Part of a small language model's weights: no biases in attention or MLP.
Each number is 128 + 24 x the weight over the matrix's rms, rounded and kept within 0 to 255. Layers, rows and columns count from 0. Numbers have three digits each.

# layer 3 attention query, 192x192, rms 0.139, rows 0-63, columns 160-191
131164153117129110143142161142095145118134107110135159181152140127173126141135119172139146075128
111149117146096111124132195119109100173118083096163127103064111117094127073136181138147060126165
140166108083127114151142122089147095151100055109174154173136132147135112126121111153139146115145
121114108136095106126122155152113130137114099099120146094103132124092133081140151134151098159140
117180140116161135144154153101101130150077129148141171178128121162183167145118138111164124069123
080154112113119097150079096104140102175116099133146154083101125106091120090126141098137129146139
127126119100130126137127144144113177136113096127124169137168078134168157138072097145146127044122
116152118139071094121140166099120168168139116140151162099097109131120133110074156108150062130140
146124156111137152113158159141124139066148163141118118152151127132153103146146097124114122090115
136158115108170120166148176114115157174114078100154145150164106189174171137140153125130108046120
173129090129175125154138135133137149192141087137136111117059137167151158122096134116155119109107
137144110142141144172117144106170093182104121144146133089161127135115109127147117139107172194142
127123167119111166107131096098088153096128132108120124153126149108141136142115136118097157120093
134114114106161132122170164139127105192129119099155198144089123128085131174118132130131120080096
149121176086157119128164102135129139118161145163110097151077120160069144136108122134143105121100
152138132117124121118142145113164108163132151135142143118174121177116125121147100130134128141169
146139133153165100162167130169169143168131130143140099147171070143141119133124112145101125116136
150104117145109115167112099155093162092115101172140101127089136112119109095090135167117153170134
145122158082179122101154094152155115174149121128167171125158135156120107102115131108114120123175
105106143128089108120132142107113129117106161110152174150194122125161108096133171133101144159104
121138102129115135083122180114143126165142119107151162136148132137100139126172180130129079142109
134143143175165114137078159114138172071144176150114078096128114120083186117159186148124179129109
144108109118132112104134132140159132169116120105146151132179142136124081133140145110111137108142
122136125151105155093176136108098140096154112135142108159157120123139087126115104146126147090111
114114125103095176078135132136112134145132081074132211123120136085140123133141089097189157081109
131167116122098076127104178124123140149138142131128129089110143135116178132075180140113118147055
171182143122099156132143118137154150135107166158078071118093151152117173158042129144094082174098
115101117104143116127103163108127098134121133095153119118154126134095101128157161124115110129176
112150095183086155165119156124108128147136125119108126150119111114152109088126105098180140159096
179177118149132142131091132093156158094150138171128118153097134132091166150101127145092098111142
133106110131123156137155148152166094174098131120129187095086147167139133086152109111133117109099
115175132097105093165127181125139113108099128114160142137088151157180112104154136148103161180128
169129107119140101131139176147121134102130083126133145138089116133120153163127155128164082114117
119128164111136124129147106158115151143126138135116181126116159097092154124123149116140112144116
120132126116152089154139117110142095090111159117104123157150152143152156165101134173128130179125
100102128139134111167123166153105139103120137137132077121098115149092124124131161202123151172117
113151135120105139159135145129138098185121142101120142103103118172136098110140122158097154194119
153190131134136120107127143090113115093112141114102090135107138158168113160133133136122103083141
102158122157126135099154147149141135127104154201118149109128169107109169142110104133128123081141
121091127144182115132132080139133083118167107148147136096160112112055118142136131145114124101091
057114163101114136169107163160109089146117109129141156125083138128148179102142133151135112110115
131134102124107149121099106120151182147157154143117068116114094094128146141084088119132142154142
147140157106120149120136099101107126119110128092100108147137148119136124137125153130109113125116
126122120144171136128150092188104140143114113138110151128149169084119140139137116128160126098145
112156170164102130089133168128115153150137118146149133147143106086134145079112105155127146126168
116132155123137144138133141115098172134114152132121100118141092109140128142164164143112112181117
149145133139193134100173114138138105128155113147130121090123117160091104143161101122108106098111
123153143141098142100117165092127133141130099152166113149125124103125143097130155087130128112106
164129107131131166159121113130120180144133139146127125118181113108097140153156147121133156223142
149096085125132105134162172130119134108123126134165150146114080177146096129164150147145104131096
142102119114165120127131101117141119138115094105132146103178123097096103142120114062149135079126
143169155122145150086153097114106134148159097129115101075175107087119095114120113090114125090121
160156175080182157116107088095109130142124068095099137113190116018074124147153116073142105093162
126133137136098150140092156105125125112116137142126060127098111124135133112120138154105125122112
192151106090165148107160165070107121144153089115111145148102140125154118133165155095137087075135
097110125150152107120132121162168186132136114150139146101156127142082136138111134111117141117152
141161088084056139134146144120110111133118118093119133142079084140209149110142110159128119136088
139132122158170140094147111101118151143174084130121091084152113139089106133130105099130109104126
155161143150149153084158086128121145138149115126100132087129124143120099141184098086126110106097
144112150148162130166122092140144092102131134126106155110135173121135136130149112121112167121117
142094105148115114105114098147124159134143086128166155134136110164068155110127141145145107131081
144165149101077156108140166100138135106123154097128121148128117118119108117114148133116097138123
136165132091154124133141118138158179119109141111153158139181134147107090194128145108085151174132
144134131152142146115167150136129158114143128148114090100092110146159133137155147141133078175158
# layer 3 attention key, 192x192, rms 0.127, rows 0-63, columns 160-191
143157136156129133115155126100125141095144132147129083149136150142160181136102094146128172134129
111125126136124191182107089130108146143136169100116129101181119175128083133128100153075117106080
152135148112102156138135118102126135128175139147079152103108132154136105105147107117125109139162
112120107113102087193142129161131106149102107132152126087161099078103054139153144091112099158110
149118131139142201152116122123127135110106104116088117121115114133127135154116146146122121147129
134104114101118091150141098141135128146075120138136099099166101108156087084179130155122094159104
108110094191090130089115107097124131133099098110102124062093115144130116164122137118085120135126
131087085099105126152115108155138100121095120106170123134132104073127092127151152105126110119082
143122137178139170076110152078133147122138124130107093133118133114111171112068092122158138098147
123118118120114123094097127097128128140096109141108093114133109107115119095131122109141164110100
119128090062112128171123122128134142139072129115157133102146082058108107112160151130137115163095
130111161123158075124146119155175077121116137129160128170122089154105103143153134139103115133081
179162139144123182116130177092099120130118107138144130127111136101129142144101149131158155109171
138106131114127107143110108125124118073058094156137084086124128117138122179146120116090122115104
151103158137165150124123136102131133142116143152092081137127131140131164150094107119115142126161
093121134116121096145137087186140105104127104128137137118150118142132107104180155150108093131105
089136144107170120065138085173142082107143126164130155136116126116146142103158066107113137121118
096144133140189138124122192131146152199142165117119157102123116169133126148134122099095135168125
118164119121120101099155108134129118103125115149129150153157120136103099109190136141120137154151
112150132118109113133165096190117112113125107115170131116134131126116113112158162153144108114119
145148148120092074100138088103106115102114134144133128143146099085124118116123094158124120099029
118135160078165081105125113148117128132181102111128180158093115143100161134099129172143092118119
131134128107099097090163097168116134079133132118152133152159128133126121111158135148139099140130
113121119114099148131121130111116120141124133142120143116179129116111119119119155125131080122156
169101130158143153159100116105095037099093135133143106128128129082094149129152112097122107132139
126147135079171099113106078093110111120150103116111167181105121104119135103173134134123157140112
131144125145134137139111145100171147141155099135101106198123104142132115116122125136129123131122
120120136110077108101152101194114126126104139132139144107149102132130119096109133150144113098123
110127150114144162149104120109155163137111104089154123103153090148120119145145130093072109093075
132177105135119089154102138100136161168174119061104110166146103052118093137125126096130126100091
126141140115105091143137104101159116108104115139122122106122138133092147095186164111113115152134
098128142157105114135131116176103129116147148156144165124162136203121154142107166124136122131165
152133108137146110140119145139139127155111112154109093129121119117143161169116119133088121145126
149140118148166123162145152102125126133132130154105086148123170139126102128144124155119092154113
157125119132121075143146112091150151113141138158160075090134124118112138095085115124120104103081
147111137151114147133143139224130100126122178086155147098091087141190081187065139131142122117092
082133090134088121109160143108146130118086146147144099152145142196142122114116082123119084092083
146122131097088118094144089158107166106134150103143139131126133132135132150118156098138122120150
130137146175118118145154114083128145149155105128128126174170136120122162082128138103136142130106
143088154125133114119158136128119136114119122136129114073115130151123135115129112146126180151147
126132110118087068148130158128123102108094179133123151178086109138090173111111123126113148102118
131148177140116178089177135143121161127107125118135119123138125110137117116145132093138126136135
124093112086136098098122126137110116110136110143102160096089091140095160180116125140133141080161
127178130117148141150138135057146102177117126137113142106136128084128146096141154106108155164128
106154084151132129133165159080128146122115134120144150127152122084132092111148098116144149074124
113109142119105140088128134141093136137160122143131125123100108184162124134077115151097061115118
103105132118164134095131112145164130124117129123099094147138114134130129089138152154129128174185
126112181146133131103113097110114134118191093117130132188181085085094204112142144114124120122095
135172143171146155133140132118139139133120120115100117144131126130137128136106146103143138099130
121073167134145138120086124168134072133090129110122124116135136124165095160096116101147101159102
135129145082163124114113142119144101134120114159115084111140099143119171111167132154153175084174
081123155110146171093076142057129127155119082136074123146121091154077142125141169119111132122167
137141132106132132066124143081127100117176095137094128105092062137097168113143097162130097070114
141077124112118099087112110121106124089147121101129141150091110117118153175125136115117129078157
126109137105158112100082133105143112141117112136110127173144090138120098127108131135130083091118
140141153140111118143152104122139124170174124136085127115149177119127167120124133088133140124175
077116097115136131140098162124127097088077126126124162149144134093148123157130091083145140168126
113129151110134153085108108104153118166097100115097117151125068154090124114139145149122130110161
126168124128163164081071101053152112106147089115100153156094080094070152104145158163130106143138
144158113097129128116126149155110152091170174113152133112067139110137121130121110162151183147144
136166162138125121180124159109121143147069138110099135098134164067129165172136147126119169124151
118123084154097114119157100172140150092133132136149096148154101135154179126097107112156114106117
149110139154127104100139132127135103163174133164095096149124136133126153111094131106150059144146
114145123126111160089104100168147121134080120126116148146147088152148128123108160148128072091140
# layer 3 attention value, 192x192, rms 0.129, rows 0-31, columns 160-191
133162139135097124119138125134137132116089166136127143138148129121117136160137129119140128119146
109160153100184146147181086103097109126116193144065140120106136099094138132126152123155127114107
101110114103097102170141110169105119141098095151125134150146163149175128129124122134096119128130
132147139172124119153142142146106145134103113094150159122133139120129108121125132150149096141123
134113125146142097145154125142155118142120118106146152106144127126087104146123154134119129135129
166128119159113134115147140115131130129113075141174138130162148162107126146164127114153112179128
126138168145163123114116144184099129108107142125156120106084102133160147110157153159141114132114
117177131150092135137112121107099130124123154076143117139093115093142139131144147150140117158117
110150139136119131131144151117120153126153148111114153117127123156123143091102113105118136114079
102165129155123111098122160127151151117117107125134091127088114081163168151162133122173126114115
131115093167102145137140101126111145091123086144127112083086156125088133129139123131147121119094
145103141099112141127096120118114092074174152112113121086073155137129133119111124124160138129133
123103150141106154116161135118124097136147139180126140118142110108114130154153117123129111097138
131149097135119100103103140112151147093131124104117126133117097118122102153153137158136135110148
114118116137156112148151081143129142096118107154116147131148109149090155141111181127105117164120
115118134156149139132123147205104128088146147127154163165131151124154143133102136124109095129136
134140143157130136098113161109131154124123125138147093115141131152130146092123152102145117148133
094162114133140108147067117146124112133148138152193173144165138099135159134118099136152137095138
150095149089141156094137158124132144075114144120097145128128110121112119123126112125142144173160
113117163152115121164160102133128125093160141163128141155134125127132105138138116150145129139119
142118141155135149105138120114090124134123126169116089079129128168114136117101144121116083163120
102096079106138116148118176163092110177158160132127123161145114141148142152082121147138081095098
111137174151112111127147110141097121162132110119130119134173123125109122153102189122098138122143
125135091122135080119086129149134167096154113150102157137109091108121152112127149122151103108119
125133137119097102130124149141109128160131172125092172138139146119141119110169072127102147154090
110153153126129147122154067123168159145148095154124115133119165126147145142128179173126149147115
077143129126142133133158121099120118111146087116144126111116135130108127141131129129101068159168
117101166174151136143164135092111139117121117136111089119161116136106127119120163109071122100144
149118120127138125134090104134111154113108093141179149172131129139168131150136120107117123124125
113112121131136107105159130142160078118125117151154182130138120131118103130166154090148147139091
103144119098118147120157090129135114127169133153131125132085126112117130151149101155139105148117
115102142101158140137102164131127155097124140124156090158114094097081149122121118133107079128115
# layer 3 attention output (transposed), 192x192, rms 0.109, rows 0-31, columns 160-191
115093108122131104146106118087090117098109142103123157126142157116148125131114117121131186137116
130131105129124148120111149143140183142102109095156099117152130130106128124146142142135108135150
143136144148131126110102131106115121106154138130125106128143127084093083119125123089111161127086
159120105124139143121158134123130100120102148142166117106138150146140119117164093117120138132125
154142128149091152154149145141125146124128100095119124142151118119142121117145135106123152121147
161101132137138103128116172113120134125140145132094111145105196156132176117148126119133118122136
186127101111091135131143112124090115135157102105105130122094119112132148100130107085121139105128
148137106120106132116129124142132082134114123175127155104154135095098115113092129134141129122149
135130144144144140096153143115133156160139132114120152172115074110154118135142138081144156101134
164104098085083137121128097160107133137129124101174140125137149136126145135116077137084119110135
143133143120155137126119143116112136124142168139112136139126146110137156124113133152198130152158
114157139143144125119154150133125180182154115182133141149138152121113128147149106137144120127077
160158117139156098147109142136114179099142174135120134138143122142129115116105133143140149157142
124097106119085138141123154133143160157161104139118125159135125152140134142100105148127078086125
096119138126105141166129121164089133163155076113133157151095133119147117120126101111122150132152
154089107109104122164128126117128155139122093179185151119147130135131113074134098119147106144134
133093106133131141170160133136114108125117126121139111176144126129131144141092127108123109109120
106118164099112131096147106141139158128158122121127150135130126158139102147142145109136088142127
129147133128134116102154112102149119172142088111119137133160116138139095121153149157134111118143
147109122142144106109120118156107158128149111119141167079130158092146147130143102118093139116131
109126111153127147141165090161100132135114112112133173167132139113158150135128127132154138119114
133172120159091109128124117124131123126140151147130136123143113111120122092118128116112140172132
122139116136107127095131129135145148107118142129143147134123144136147154115138135131115123129117
119145143128120134142127102094107092123099150115178123128158139112093093149134113161138152144138
162118109133145152144113116095112104121184121124137139132145117141118114164122152116131146112136
103125115129134145124143149121080151109104157103098146150170095174094127157095090128114093140157
139111093122136138132079140186158116149107097137127103090150063145141113124135143168135158108162
128118104133127128128128123125150084129147157137106097146136162117160139089120112091121129133113
074119145126122126118144138108155155117107122135095109109159144105100142138171109136160120124130
134152111158098087170106136177124112121123143108142118133088154108093121136105092165105147118125
118158133136163069125148151127126133150140124109134167148152152117118119119108117084147132125100
111132148130115129139143147117134182140134096122124122108124152101133130128090139111153136139104